Weights of a small GPT-style language model, trained from scratch on English Wikipedia.
Size: 9 layers, width 512, 8 heads of 64, MLP 2048 tanh GELU, vocabulary 41698, 50.8M parameters.
Architecture: LayerNorm before each block, biases.
Each number is 128 + 32 x the weight over its row's rms, rounded and kept within 0 to 255. Layers, rows and columns count from 0. Numbers have three digits each. The size before them is the row's rms in percent of the matrix's.

# up: layer 6 MLP up, 2048x512, rms 0.173, rows 1636-1688, columns 384-511
# down: layer 6 MLP down (transposed), 2048x512, rms 0.0456, rows 1636-1687, columns 384-511
up1636 106:138154115081090130156128153111130141125056162089141156139114133158131191193134129099167095145121136114089096106125141125132136176129115162116118122120068115127138135110064115103183125124120113121126135093107117120239163052176122105155135133128141160129126131153082097167152111162175088164109141132140104138161120135123106130135128161160138115096114135133121180114106121108127151143109
down1636 096:141136069097114184097209122133158111087168094075184132116141113111083164159137103149196164178101046140105099090110132075099099126161164127118104164088123093160115094118136167121074091131120126123108166104145100136153148160113148164093145131161117141135108127145089129147149075150123083113163081148090117100121144134200187123095128084121135118132128194096042117140129154154140107196103
up1637 107:137097032135134181105142065085095126135152135104165197131165154162165076132129151119114127128140101119060119130120082169146069086130145091077077171052132176105122151154110147093110121110158105143163075150112139135125128129092073097110116125101144117166159148141130130163069114168141169096131173118091108122138094141130085144175154127113183073088133153112055118154101130134129110086106
down1637 112:149134153104101191122107113183147087132141120117133137139147140139154166097158123185138191154152110142131106133110097171113116129140196119061090119151148129152114114201087097149087132153175137140203080118079088101132061063088113094119096105134074135154112075142136163130155056119156167157086096148105084159193114113137114052170128163137150084094110165167067131124133120136164129101133
up1638 111:129087038101111132122092106076142171126177148103046156165104130087162190135152116117143057101181129095102136116141131169151133194070172097083169125113053147100105134171194060151123092134149153160166148157127135121160150163094095140176080151143162093156105105123122141168166139073206138160089129123188132152114118141126130093157122148165184117179125105133165111159147155100128108136115
down1638 101:103083096082148099075125116116128139131124145106085065163148119118147112158084080094118082120177166120151133024144068117154131125116162097096114153113092108143102132155122090169154098099171178141137149117114181138128093120093152192132064105097187103149172125126173162167147075175056136161140120082114092151089122140084101163142187114143171189103067162116155117122161140133151102103116
up1639 103:120121115127127138120125138134095147154121157163178196143215098124136135153147153208122160153094147164113176138142184107158094082166147099116110149171096201159082139079210118136235130074120069145144119104103096130126086087104122158145134133157112080060131118057197057136130131174154128103156087188105106132160102140104092087120136125070197136154127131137111144165139150133136122072135
down1639 105:129132084130134090151100113073129081201246133116105118104146124061096091104133103137093116105120150140153123157110059143106085096103108109125127112137157194193097138151167158122114059158091128143115138163106114138199207143066124144116177135130107172101143144153145071110131169169184111160070126113116174123110136124115147129157143156163142149121092086098141104142152118151103126119152
up1640 095:106129119122159136167152115187131143121110153098072165103125084107135086123126129132143147161138144202109106113152167125130126106075075131143186118133153125163120104051105096123092169093100150116107124133134134081128162082131133066119156117158107160133148118070140144122176090100112214102097121088092164160100056066178085168130199114090135107084138128110119150138133107126145142123125
down1640 092:074204191111120078090169139000201116108164117095137173132150050057161149149114111077132164149185131129185109107113133101181145124132125112115166121155101158130159051156087072158094108098107100091135114102108128078072103097156118145097099075122135159083115074155142156166066168126082114087143120144053115120130109133157184142135148089163141152110083129112167160101122130138118110158123
up1641 122:112149120200097121108115136116147148114121174172103165149123152162150108148133135178119184126147137088137155150162075094167114092095173163086105099085171163132109127095096129108162143128122047040139089114156181144147160179124129135160153198104171128093137141158166193125083153116097124121126109225083124152212128131084085100164097086148155144118160138094136123139137084115145115131144
down1641 124:123105145169140160157118118181089161136116188133091133181151123146151110205157176142120148125120096105146202140139112163095145103132090124091099102082148136122177130161175148139139177120125112145104067106093167175113124154144155068163081143049148170102114144173160228092094099089093131143137126166116121090169135169126121096141102163176095139137135135129172119109154146098118127150163
up1642 106:153170126114151176108124143138172102143159134116141124127093071112122149147119052102073134115163140122091118120142149134117176126102077128180108119120125130168169163087091128123149156163127142134173106099131140131133156138100071029118120115124134113062128097180094043097108116128094131108150070137085182137127131147136121086185122135172137177128076149165108198116134107139120074155101
down1642 111:130043105162078133146092142139191069122185119117134116129079115097129090138142084111170088127127093130080145127099148138191132145092143094109103134122125145135134110097199126102162182101106128194116129136131140186153136129190122142105158116183140174119145121199175119133124125178119135125138175185131115125141101148163112161135122097121118037136146154086078133146091145096180176113142
up1643 110:174200081112166103176198126086204144154067163125070160101070143146124142128214139090166173128162154097120076079171096069160071101107097130128052109131163123137139113108126133050183168171130152139139166090154144143155123094148132133122089116131114098145155152030138105146113125134152162129144126087107214091124136127131110106153168089060087116164112107127135111121142101180120088168138
down1643 119:203164106155171174132127144152137175095181125109146087147109127098131193113107165082164088164181136174046099104187179150127198093143131134027087139109106137172098136169105152128069087112140144168097141050158114167144125067200126179107177128063063146136158148083143098108058103109098178203197146117138174117131168135115103099108168109080174095153116189077200173157049108152115097121174
up1644 094:165086088125097109127143130087158172191174147130156131124139117117159160182102118086104171135089122169125126101111164114154098130164134198132097150139155117119087110124138172144099196148133113096126108144173166095102102158105099136150134154115168121146154150159113167164146142093123130127155112111134094077076187131166176135137135084197162097121138127140076135155099112156116097075052
down1644 094:158177099110176150128090145145152107144133158116103177110123198149146169111158173109192078116134160080153134033101137153087148168177153134125107109199124096092149150094139104158121071132082121158150109112090097123177131149221163132134032150112095142090085117184096152080140153118148147147189126198132108146116155095169118105105155109091141139108150162198060096140148137137203169128141
up1645 101:101182186143160152136146067166117132129067108129134118142148142126110181156142134161143128111143115157096124148114118154148193143066132125127098182122121158203177113142173111149122148137135086080133059185117139168074149118105143119099104129123194179159074143130117122190131159125125106106063102109171178153112109047139071109132092161174186071103173115169167089093138115138158105133129
down1645 098:125161086177111182145110126083077094096162099122106171086110141145182152152105137104183094099115141153135099177095097119160109100138105146057120105128140092149117149122160085055184121120178170200114165120163043145157148101142142147102079146101173114136109147191105165082110177083176121129150168054096196101180109020141173162169116109130124120107114170191114173144099093104149103124133
up1646 108:129090160105087129171125078173137174183183103113132123139150127125110122117075093157046116091140140087154113167109191159144151123126085143173089142118053134151137107155059117127141159112101140191130121156122170087114090129090125171189154122111120153156143120108149074136095197110149158099158116152142169107159120103126165057132093099085135153151116181145146142150104096123123148135070
down1646 103:126182165096112103079077144170163131197143131110091075141138117120108122151145134177086131140161089140164119136138133108125120126111050120161084124129149135165125086185105108171143144113113103117091183185143112118089135134042101099135100121114136121093086109127146102062133087126084109102135111131201116123196175100108155116114113116090170104151139174109126104085147122090166176105164
up1647 102:110124150106144146077164134124123132143180100074085115098146110127130119133074124119176101117097139095113102159134102124098133129106159132139132113120089144145151150110123148097097109087092175107087140151139142130128087172138161097073165108086095060085181140111088125094163085091137177121102185132126133173198115124119070148093149116126143150120155101102138180135107125169133089149146
down1647 106:114159154159097154122148148102143127116174135157157115151128143089079099160142131180125094128171096141123118096079157123125095156129171154182103104162147108121106172094182183169113129126104123154131123157147124135102143160126120177161056132066129078093146171158097107088127196095110071169113153160130140169146171134139142112116169077094147097081089145069068196156106154135136102144154
up1648 100:147104122133126099092101177149174118099118174177092117161117157103041167126155116128158119101109137143087069167125122156113135109083168136175114143230126158089117058129124116165088098137109144144134121167140132154141086105126086105120085094083176100124155125143102096123111151160181086124107168130086131146148142071146107159169141178121082078093169136098099167110142131083121145093137
down1648 103:079052126151110111140153072102166116104117152154076105118083167079079116147138138126114146090152118176151107128132152129067141161144128171147139191118155198118128104146100092123164094164149124163106154126151074134174067128182132043154102110095134107125145186112110173076115142135111102040161162162061086103142153083164135135112047086090083125099074165103083167104142149148125172116144
up1649 093:104099122127172128102080132120063145135100131134117087086162158096118140112189065106151114169121101099189123168158132178098151127139092137138141131114113149077153133116132157137129124101040140129147150140148157097169190136126126143104108066195102170131130114119072138118150086112159087134093165121129159134139159126136165132135135143164096099156094026163194113165164085133124201138089
down1649 093:128108152123102107092149094084149103089187207087113107179106126101163193105120163131099116066115134150129133114166086123198143124114118158176174105141082158117142139155152115086100127109154117115188168131119169123127103076096173130066144171191125119111127124115163106127128123144189116163142152125139091144133089060157062096101124138128093130098118132133173119124120146104130157151193
up1650 109:148138140123183160144145147111165155135233150039087112148135173125119138149146133107113135152132096141124174108088163138115161072098116101110133086153110130135050120154054145108122072135125155182151111103159194126140146100150152108151139092147160132129079180131080141186136115079150125092124098145181111133097103141081084142174088190082140104186116142106072098145068161150162134138121
down1650 110:079146111086104077130167155132195155154156154134153144194189159175154148143156096098192134075180114101141105161187157169104130167124109093086110121114119138173142156129138109163147118137159147136130118102186145042092095157126158161142068151079145103125143100095159106171181090126086092099150091177238091143096130083195156091172141115130143090116129114103127115087141125073145132130141
up1651 100:126107113140112139126158153128125028175097161128158068099120146146123143146118102114118088076141142136140131156094153160136142111083130126085096111168066114113107136098097132149098161155156182131127091136087134132109085147122118120167117096109169117137109146141129173060169132145124139148116131105099132147136099150111110117105177158115092091095143107153145132137131144094157144050137
down1651 098:082145174122125108146119151161137146109076160126119148122164106098112135199175076176112095117105037111089132136143154148161096077122137167087090116148099156092176140127128124122111090130168147175119133112155170074156125090120166185096104127129092086122111145126159118099138153095059151128153147168152107157084114140091075126110155145101159067132169109153087131173123116118130136145144
up1652 102:075139086103073129146139138145134110114167165158133102100112129136117180105150107056111109146098101087108057135106136116100059123162129162172041175129081112158141169133127148129106089131106142105070130147108122125096069111115109103115162143105102093176096107147091133130146122199123095095073139184103145115109126092124183071148094127126082151131144085076078118144134145064139070101108
down1652 097:122096172127114128125092145117159102125108176175142164111117092100103105166159161130096124134154117129131122085086116147134179115121139119158108179184159177154147124153133125099079182137150154097158163091122167120134162132148159065105047076099071101105112121249123114045096062113108173128141128079114128169105096116167105117141131135139108143092116125149151161111107139186097178092155
up1653 098:135151077109150120181161157155168138107141180155138124109096096111065131165138148113103125121117186116074115168062157185106141160132116049142121138150201067107131122185125152138099148138086146109126120133088162156101131094194154187143137168125120146156170134145161134152094142108124138100130122145180080144169070103100061113091154144106168188065136145112178042140134104131226125165085
down1653 096:059112127127220202145092155057109103183148119089140137130136083154109131068119118113101092166115159119166112049110144079109128156170156116225114189131084115103129130153191119135198146133118174151143115240092153124120140138130146124095144153177143101104130073125164133151088095183158135140131157143123147089053102112122126126187105128122160147127083165143174121139153125157137094168076
up1654 099:115105092148130151158088177130115114138152200133092124140053143183145102094149132105135152168108072158122093120107152114126078094135111122119163142175126121146147118143164095122144119149088151181092123186077154112173137073127124064090158144108112143107125141159100180123143090132111148142081129152142118150187137093136117124129107106117097064146137084116132137140158129194176117129097
down1654 099:129141097100080110123042079129105144062155074201165091140160104148145146105161104138139143151139110096094109155093115174090189145183182085173099105075150130143149109122120165092072134115126144127132088212170197132158115099117122205193140110124095139142143147151142069159163089141162115088150114103120105101136195118116135127162178139179131144122086056114110132135097165089126162105102
up1655 094:188124131127033067180127150157125099138173119152138132133107122150053145153143108136101114138160140120147174109132153100111164057083171075135098124114134159093139129136151136168122126131188124139099158155173154083158132138191098109148122107215096159153134107111140126115116066143125115117141101189175142111133093129111150176097090143103139088096167105122200153101123138116075133139189
down1655 091:131085122191162113199122153094093135078124139113139117127136095167145207136150193128126123150090071173134152126138122138125109141171032159157147177171104166076180153139081100147176127092151140126112085102117152135109099137040068071177136197172138052136124142125124168136124126139163150097139089168166117127077129116140143138120111094106043134131173100057083118144154109101102112098092
up1656 095:188173097133157102144164087154134151136170096172140128120206155132145089098090164151091114169109120142182149113109075129080073125138168137125148051084152126140132115087132097104110130138115167087146168144093163133167132133051126185185109157128148160065147133195134126082142147153106107085147101139170094104143104158092121107120152134119157142216086145160094171135139109097178100108132
down1656 098:155138165118078036126129171095086161120095063156050142150148178099134106136125172086093214134094081140148201092075107178168137103059181120150111132124176099124167068074139185113083121089110173180078155155135097110111113133143142123131096160115150168170136142136150132134105117110125151122152152061118171165137137117097095203122090078110134171111168065146103129152138095143135143177149
up1657 101:231108095090113140118137110121135143189183143126106129201104108075128127190116152098044170086138142136115147096165114157091143140160112075146099083146048131119124137126077104076152131073072144153106134134060145084104101049123097135117169153147123107088119139102114085072129184109128163124078129126113141107164129154103140106135143141058155143079123144165136157142092099087080158076127
down1657 116:145060174091148135140143154142130153173134155146158129098124118146194177164105085150172100145117179162108130104124110126179099137163141119118181068057085125170161159139177177142097128182170118090161155127149141137173095170078162125116136096177145130097117160083137077124139148105125145110083109159180151113201080183143102097065110109177110124097114114112096104117159137095101118174141
up1658 090:122129187096206118108137140117110127095135115068093202133181168122104118137201155124173128099151116150159130143134103102149164141142087066056138094129103129119073160137122109147137125161146078119096115088089125156154106206081143121136130124158111139102152091133126167121098113139119101125141104145067092065122146186097126108104115171095132093096097118167144162046124147116147103194123
down1658 091:112045086128161180167154130142138189138163180158180161139133069079164123071123118095149114115075122103127121121146114158147191097104117141192128129107078099135125140134111178177159113130094095127106165107156120146099102124113148103090105060102127118119034122096151111124110116134130171180125062141119134127088127195042131106109121092085079077128124123207148163116135091091086169109086
up1659 100:144102092163138161128157152078212068152095143111130161169090151172070104123110118052124153070162160134071080121117119168091173143150122132089160129182066078165145139096153134139116162209120099107139090170166148189143149113130130115083147115140139130162140147167181150112142127085113151090108138159157103157104096098130158112130143103111121110121088087147113150105131158203166211116117
down1659 093:122156109135097143060078122112098150122102104159063077131068144063190132098116138105167130146095108128146131161180156083092143140134141097115149156140134152115146131104089109116104087125076176160172146108095126137073111136170211091189135118121122125120100133099151126091084155127123141167097102140170178093131121087122146077089135089180154131132171147144110151135120120091136067144159
up1660 116:138129144166079106221085103147141199168183124122126122133146141128115155080152109137120133140153088108143122101160096156166112137211128104118122127109150060090117107118169053123081138093132151164135129147127116102146142192158119143096116178114167107105152157141142143088171097104102190134093167131115121178116167136136135139167126154168121124130092106176111080125120131150105171110210
down1660 119:110157110129128146189138103118152185128070108109174143081175065119103160106125091157122090123092153113159187116110191089102150133073129114097186122090080150152171133070157169088118133134207130166089109176140125178093127124026086099124107137146168141148146167122090118152167066157158139128129086130122134149131097153085138149210186121135107097079129148134140070105139114087143172139100
up1661 110:129155105123214156201113089134130126102174080206178119092101093142146110150087175118160142058132192118084137094131155147157029145181118139111180115107134118149123206083114134104130168143107142133095145102120142131168062097123163112094147149133157121079085156155131099091162130133133137146108149103106149158151183107132116147106187135125149091109134129135120096113116106129127162115184
down1661 103:104133090124142149107125119086164132087123185207114175122127068164151121158136105123157082141176149066114077137126088139121111169146137161172164091153189149149106121126183133143120133153205131190151134137143091123118075119132140158160081067106106150071116180082190134140154086143145133154151128165103122102112151144107148155091094103133107124088182170093138053134127169171080097107141
up1662 093:160118097189172118085103063167105102109101120144129135124119116125118190049206083134191110154132221164190206096139128097070094118094177135145126133160089093196121131131155132128146145152085151128193128118230141124132145137134123132121125096132145128098092097084134171146107130116115096132091090123159117079108138177050071085177135142070098108135138070144142128163125045139120137111171
down1662 100:090105172098085169182101079103157200138134106089114085154160088130095100137132144089094149183162153147135175129151161097103148114133094125093109139101114160138157091114177067139168111133128109110120086112172140161119134092123103120132128145093147075165080053184124131157129113128112182142157123091143104156144127085155154147090111089114156091102076124136187069113091130154093073114084
up1663 101:125132118160150196090041109108175057134164102105098156117142127118092160091175137099128127067108130095125091169101096146183100104164215098124129120167116192120125144101136124133126178138139156133164160104156147114185078115109102105160170128161120177156095062121135180101074106156126140142086082139123093143151152093142150105163121143131109093149136113057153068076147130145097163127158
down1663 102:079113143068140117117147098128077115127132124162204125107149090055148124074149066153118174196084113150171089086114159140112095090156138189156131140146124139197094137124147134089104095176127080080095168135114165149178151166158103183136159116135128114148127136173127177175114134114091158091077081100071124093114112123190153093135118094110084145143083126153078081160104131157156129125115
up1664 095:111149191180119182121132129142101088115136171116132144181118157072090147172122126133134043096147095123156063148194179144130093095190113139080109121141094092133037114127112156113145130132178091126102101147124104147124128146125083101079157118114079145145127156173074118117052157116179121127189128182071117165089125156089142130131088137131142080133116094149130165158094213115142148112137
down1664 088:083169111107175158107201138117113156113093138130080148130156160121157050112167157124133110155158150143146095131125127155097130110060159140148085154170125117124150153086106077112123119134174108073115144156111185141127096159136124099090139147138129091066139109150112157123139123127120111108121063119159168126133154118124155110124091104161052187053207131101163150101108073083162090177090
up1665 099:174140168176135132117119082142090149124147143127100112133164195143143113124124121091106163107129175128154126170142116213134086168176091091111141174098138114128199154183121111128097124148144114125102079089131124105122118128148130119134128124194133161134125129085104096148128107073154082167108161146115125121118138096100091109091134107155126165066077137138150176167102112145109087151090
down1665 095:167168132115163172121121144183153124157137193128194183103153154126127175100172134121107187159068103159159156141117152119151163092112138169078058116081105121147087096125092177134085125141169144154117134102049142095186119080102153115117185123127147145159137110071123099144162175172095094140130117174111193146111114099131176162124155083168143125116041165184121182149175187083073093117122
up1666 096:101104150106170097082183137088117129155110133143144125068151121076104150085080137145162114133144185140111162180094161132146119133097125087132109167171122118181101110192146144126133103209151096146128163141128129109081096171123131128107123089150128198124149122179082095111135135104101141124159136100164083138156174049161098157125127190153150105075088062148099146126125098161132129146088
down1666 099:117109050147122122117129123181132105097116116157110152138152130153145134126092067155126081131161130112059111101141165117113148073040159119118116146131080121098138159183140128097130152087115151144091133187132146131086113102149143103181086084130106111116137164135131094175122117050148145161100069109106143148151158127155110105171142204109138115124078168127157111127096092096115166120070
up1667 107:129197121160137121126067125154189169140123120110115141135180107120118160105196114175138160116052150045129125075145163134219069078177110113101152158082115069156131080142104144106152100165185151084108104132117086136145099136107080138162137090104068116152108114172122148104097099189133112102236084152111139114131137145140133107133114164128124102103156135099099164054163110086080173137086
down1667 109:115204136187146112123128099111117069104144129122143106144158139128097121092122088159130191073120132089123127105139109118187123079124114107099125084073159128162153123140083094136158148146156115095081144157150103071151134159127113105148159116094134096147192112119171146167116099134118175157142137104112168093106147152185132191158126113147122127125085171179104098081101019085173114161107
up1668 096:146083155097203102145082087139116054141113087112130154080192070172126177130159083131144137183111102145151124114155145161184120183182145155101091161113128156088088087138149145154119131080108124094097157156101165173143078184117130059125212142149121121129160144142133148133141110131140142091092151175173133089139161128155118178137149137091144159115118096147131164105151097142141155117118
down1668 096:071147115171116086151128135122218063148112246131088118131129081123098087155138093223092134143135091109154114095176132098150162114154070116119109147172172090143128108116046116144116187104121174110138125114087102118094109119126124120173166135117116114091117087112162162110113195130150161116120161117114098136115105110130151108092129131119064076126167107123079077118124146131129145120087
up1669 100:175166134156122191106198162110130142166097117121098136153167152134121118085158155161179219102061100127072144137161112109126171106120137147132112123103136129160137131090134148108138076101076119098164122169125142131153135170088111124200100118077056123124107172087149122096173152117214098154121165160140178095145107058127138099133122136129088133102161124154094099103108089190119123115139
down1669 098:127156144135119152135195135098135174118146111174132163128116122122157156130142113098117134114152177145214129107111118122164177126132177151127106131184092165095111146148107100148094181128091178221089134198162159115081081086123146109126120168150094172039116090113129073136163109121147145151187085094101091114137140102155171091147195121138091165101156147142123106128120134106166164146112
up1670 100:068139165134138132082148131106131120109142133206068098188117105174088085169164151169133143181101176136095109040085152071126115102136128119163126129105106128149132184114032116077130113132128119080091139173126134144151172126146096133158106149107142138168116181142125062153134154088108128176164171123157095146093107104135192144093142044087141108099071106073109098146152113140106164128162
down1670 100:158131156094136188133163150099148106110101177095160118130149129036192142163115083132145124085113130133170121079110099159146079110176065150130097085165119167150098149109150088122135138077181174189041158127164109140111123092088158139139075151142101127090129128140103145151110178112140106169133145145126182178114178139138170072143106132113126137130143101112178159115208134182128189104134
up1671 096:083116167076154154167139088084180183103131112151132086063120106135167108180200140139065137106103140107144085133158130089141135118087090133105129138107131096084143172131132161154089174096146124135169077067132110160155137121134101126111150150105134203105095139087116101136139107092104168107085102175150103134135109139107104120160132129184098110138125166089114120073120123106116106149129
down1671 094:121106183149160149091128121153186101135151115091099160075138109111118067158200154137131120202119111171108109102148125153131131151111097142186070150148150132099151187153097122108187121135119167141130118170142039120161153169103169136133204088070111132105180099173130055154104126058164124095105148158143123107112122105089174130211143122170118115096145105152120120115219227160123150133121
up1672 098:133164162145156092163113135161176089177143111191100133151093134128173127121177179139105125124118117119161161088079120150155102090035122128101124138097162125139096121127204124052109106136182114162161214159129143114094109126111121086130100142088110148133172132104120179060140130131108055110100114094112114135096091169169100124140141084121128176128154160126118149097136123127142147093172
down1672 100:098138163125101101136115161138175103198157127182153146190057085123103063102100184132137136083159103131167164071137133078182105151138159115169099101153145099190178143111186214157142106184121108117149094089118147126120096111127130100083064126129117110169158142161071150143161140161168134128092126117080132106138120183144166135172179137127168196087128078062147113134140138097120108128175
up1673 093:160119122150156166110130137117131178157098143112104145134124048162136144152137134082088107180095081141101155074125161133122104149163182080174091157083127146077133122186110157136143187194131124124153131160136155121071166092144099154098160129158158155164124171098137198093106173115151080159117127148111118140116093125108140132171165116103194135106127111175143177129167114152127171194087
down1673 089:148135162136093114125049101103116093187167119128078101151147113109127143145113090118135096151188135065109101146135123123078156079127081111124138123177129131165127146114138117065098108098157108151121151098118120091154098123123166082113094106117118098097121145148125132124176168122129172136172126134135116132108072150139129120121111137077136113105097146102160123054080099106122114126133
up1674 095:107135144148076160136159097199151160160116093190128060120188138152105094058117091173117150148134107142116138117161053097151133138149149119185130122137137068202129153153127093087134112133145107181142157180140085097115096076108164099134113139122126067161166179169058164083163087095086102096204184088119128105108098136152102165145143156188179115089159094155116150186098152149147156163159
down1674 097:128112137157116085157135162118141191109111047143092114130138157100131105140133147123121106130130114168186119163091125120115155110144156117114171089115121073168125080113078115172110145051116094217148107151151114093170130110154135135117161129177124136168171174113120130114076188144136143170077169073126130140097153138219142142052123115117106090144080141164179141135137126133176034097147
up1675 091:115057136120150155128136105170164151094184126089084129155130055135179074139123115133141112131110135133098121092116060135121119167101076127106147100125076120159116108100099170114150184147097140153111187088147086158106080147113138199126134039118129100109094105121146104153141107117120153127131105170118179062146095144143094185111134088137125179060147118106112166160111161072148091149103
down1675 103:125100099180167086124130175110095121164149126158170137078134210128104196149129125128126158134122133116137113097110139105092141131158160138100124124103196113119127154166127161099144103120186084132153081170089147142129147098149064086072165196152146151164138127158120139124099203154142073110154167149150057168114126111112120035167145141119114089180096129158147123111161137155127141117138
up1676 100:157117159162135122157126148118090109064118174166126194048186133174126128123152132180082097086132118146117088137062171097154146125133074090117116112139124045109190103117157080130125131153123113079074143145141098138131122133208120146070115126084145147153222136107126169098148095112079146180114081140104078139131131132096143175119109142140141108176139115160131169121133158160131153116091
down1676 101:144102131125157142094182162161091117097171118111146123111099048126086102148153051081124096134106185105185095147135164151167099160135107084110113121158148067122125141174102132148168126153092145134114131125122100149166150164124110095134125089126161105133150141171171072169153143127061155090142154119092147087084102149240215107105074115135141108104110128137129161140087103140158147208111
up1677 101:112133122095183056157164092127114094163129130141134181119155149077158160218111134171155148113113024086173149156141074196126146094132062137088108120065142120163187148151114133171160088127104190167127168123126128108128130128127129149098161161189121088164146138101149178151106098156118111092154119095146170172120075141158189141122163203107147155176113151149128027096132165120109101137153
down1677 100:130127101110121093102162113210151096087091111131150081190119127160093126127157137105150166113173081111139162074127122166195184104106111136130124106133069141097097149073108066106080152167106147136104132154119125163161146156143145118146129134132140179192013072167151177116155061158088159187124107123109140146130103139155143211111137099140101139160105123175133167178089159162063092088105
up1678 088:106100116139107119171127079146106109133120131114133155171132155114093150168140150131102171140099158113119172135122094083131150169069111131139132047121101157162099145175127066132113139142139114146104130126132061100139115122155122117177139155154094160108156105076075101073153181172146188100102184135160076138094055062145084158149119113076091141147196136164117156168141091091184120211051
down1678 094:114117109092105106071115122157126093175128133134091138135114093188125138123113144127110144158150167090000173135103125108151148107155111161252071183106188083120173140134128132197128093109059085116056107137151110176148173153135156187153165059099115167148134153200139156139148131088077123152102168138152189114144096093076142116158090118191138143161101092136099136124116124169118129141152
up1679 106:161078107126118126067129129151116122157164104104180161179128127158121214134135136083169169113147040159119058073118093098181076173126154101111114114185095095098117155107076147163139101118122132119139138115162099183126107158087085147140156185138162104171190154148193135106173148136130114079105083151077131116167123140127129138167129140095164066123197150120141140097085167182143124138102
down1679 101:125079145128187122135133137130122140152119151157111127177154144114136135152125148132136133159117109134120144162166150095152093095092152078092110148163151155156069131137170086174063086114087173081107067155093095127074137148142192097109098128143169113120161113073124160119160148168070075089112076074096118097201127185102113154153158178178112105085128115146086143117070143125139142154113
up1680 098:124165130180104115128117167142109130139171111094188122106146151153108144188145145150118118079105111112177167162175066066160168202117136106153154118117112134118122089124118063153122161108175155159142132105153157119104097110112081074155123162140116158098113160089095138125160156131135101081149140048134141152132153085111146103168112123126142077092138130169156118191149143152146215157136
down1680 098:110096100149117131106105095123138109147142140102148090081168171186100187094147088149129099154082137051125146208202114092131104090124152124164146107120048110137117168180130147131106102156164084154134184140118130121141215105117081109127162131164125158177150115101102141142150186090190135113111149165154170121118129147115142107176093136141180135117218105125143104172158109123151194141148
up1681 097:147121149187128166109133125154137148172135179132171130165148130126116161115122125183110120097143178101090066147093113144146103078135139100117171126096115130116179141145092136166106129157123156171120095121145134167129088141097091120109126076127121121124103141115183160142124068164155186070211194178099149095141162121109100143078087130096123118153123155116134162126095138150110117119109
down1681 097:119200104130161167064115154151088129086084138118126137126175168116129116129094157127095117122114138110173158134190069119102092176178170139115126077084085098095111119182061120112143106148141112147104142122121099138148168181142067075123177085139134102107089182141144129133099155102157117075089075132113145094142149132140184109150158152146113104151124157149117164092150153081174145133117
up1682 100:177138155128149163159067068108105201097147074140189142083166154126112168157052137078148103145088193126117084112162136130074149148180129127087148184134091118152126127116124128164131098186130097167119109160189152162162153119073080156114070080125096210203120140150119141068100158158142093150088128213141125137165065153138196169168096118080131110091135128166109164155117093076170144178119
down1682 096:163142166122112147121078153178221105102148115118090161148086131089126137130146111118138161129182137145098095145089079126133170110145182106176105083153104135013118170055160063091129111093139098095138193069150067112159098124177155114123131170104114056104142106097143127160223082172107091166152134111114166091079125121098100116125100125171122186109130094115083152149079179134114092102103
up1683 097:126195100156128115096117167134140122164108140172138078121172126145111150142099103131095103104161154132120141113098085158113068162189128120075143135140084119135149189111111088104129097133084024138124204104122115096105125109105109101155077163144105067169135134189138090085092125118141088035097101120178126155137122135120148183134130145117197163143124130161099160144149181140112187127166
down1683 092:167156159126022206080112131075144147162069145146121147141088110154163074182106108174129105166116110097103101158079179134123194140111106109161126129129113134149089131086141085175151141094105170128087141176158139143119097100116089099116085168054088167091061140118131171165097193095162166121134168095186129116138060101076137113176149143126130170152138119153116081123025116129121158115111
up1684 094:063193078094135096156157115115111147149196083178130053113107138110118102124149138177124174055118087078125104155101145066095124103152117160158161168104136137137145136143145228083143129151127119131119080164083108122086158142117137107189168126100121144136129117140110085125143115156158120111130112139132152146154153116151091204155140075145155168137139096096129096188151152039154138152099
down1684 080:142128153119169084137111108056116117160144139094137141056155142133147138160123124127106087104117153163160148182090085097156132127057150103148134143116157095138116146151155120117163139095146101182144127133160172132170047140135123107138073185168187176195108133120119147112215091111099125112104158177104082168161083130205134086217067156164113193128154106152128096127069160119097113117135
up1685 093:091147077165100081154096216144114077118160137093099109120130062126114106167126151094135174088061158194137143118093106085046116151120100145156193097160091115170131075112093156126122120123096084070121108168164084087142181132076126133163139099123153127111129107124150154139124096104140166117136137119139171099159080162120116117113139120159151069129075157113095135211147096132124101151098
down1685 094:148219181125077122122183103165165164129136112193125162139073141105167107112082150123160146131142155197123113120118182148170135140080113095168118094156110158142124179145095092073173138083126115106145110098103147190144084159165143199218144159110060163093132060143130067111142088126168111144090103159176156077126132129131094090168118109113090176171091128128168079119128180082185155165122
up1686 105:130114143185111108157110144148144083140159085133154083139140151153118131169118179103201100114095099109095071156080145140105112042081180066092122166140130090180112110164145081184133144088135129082155075163131113131112143159149157177109166098169121125164102092146198145109195114169103108140054164079127085145102152121108123106168177134113123162151130129068184197150074114121129077066188
down1686 112:095085079137100140181142136129136124134118065200103142152175157157140114138083146087150125176121124084097107123161120054158174102136118151101124149097148124157130145167108124153205198172164178090169126078136125151109141074072109173156087154096124181168096082144134143142161123198134092139082140088131054186142108120123095187099194101123154165124207083137098150194097134101047100142123
up1687 104:110147133110094118145154093174115111125180107076136131138081101108155182108155154044160100127139101121128076069151103144103170142131083076091088131130162159085158150153111131142133101091121082113166161188160079160147090112139092133093117138203120046139184127103149179135125180147098099154096159128166157117061150129140129164130117140143113124137138116160147147054112084111165137070134
down1687 100:152083186091192081109175150097100076144178144155160079098223095099211129145134102150110193154099115036099104111133135126165158086095159148111105149146143141081141167092173156168128141085191128087099151192143097094101083102093168147119143225098117154126131119089134164160132176126084135139129087120122056128120131201132169181107146114128127160171102072117168176062123132113139184099175
up1688 100:138107199102117141189147105165121148130081145108053137122134132116171100118133125119113133120104208115077154111164091111130151118104137126134107084086075106131127132114048078148206145160141058180133100142154066148189093139113102156172120079142138128106116128115137104115110049102124109126175194177124115108162149118074123181102108129066173164103154156094111089151124102130160098090114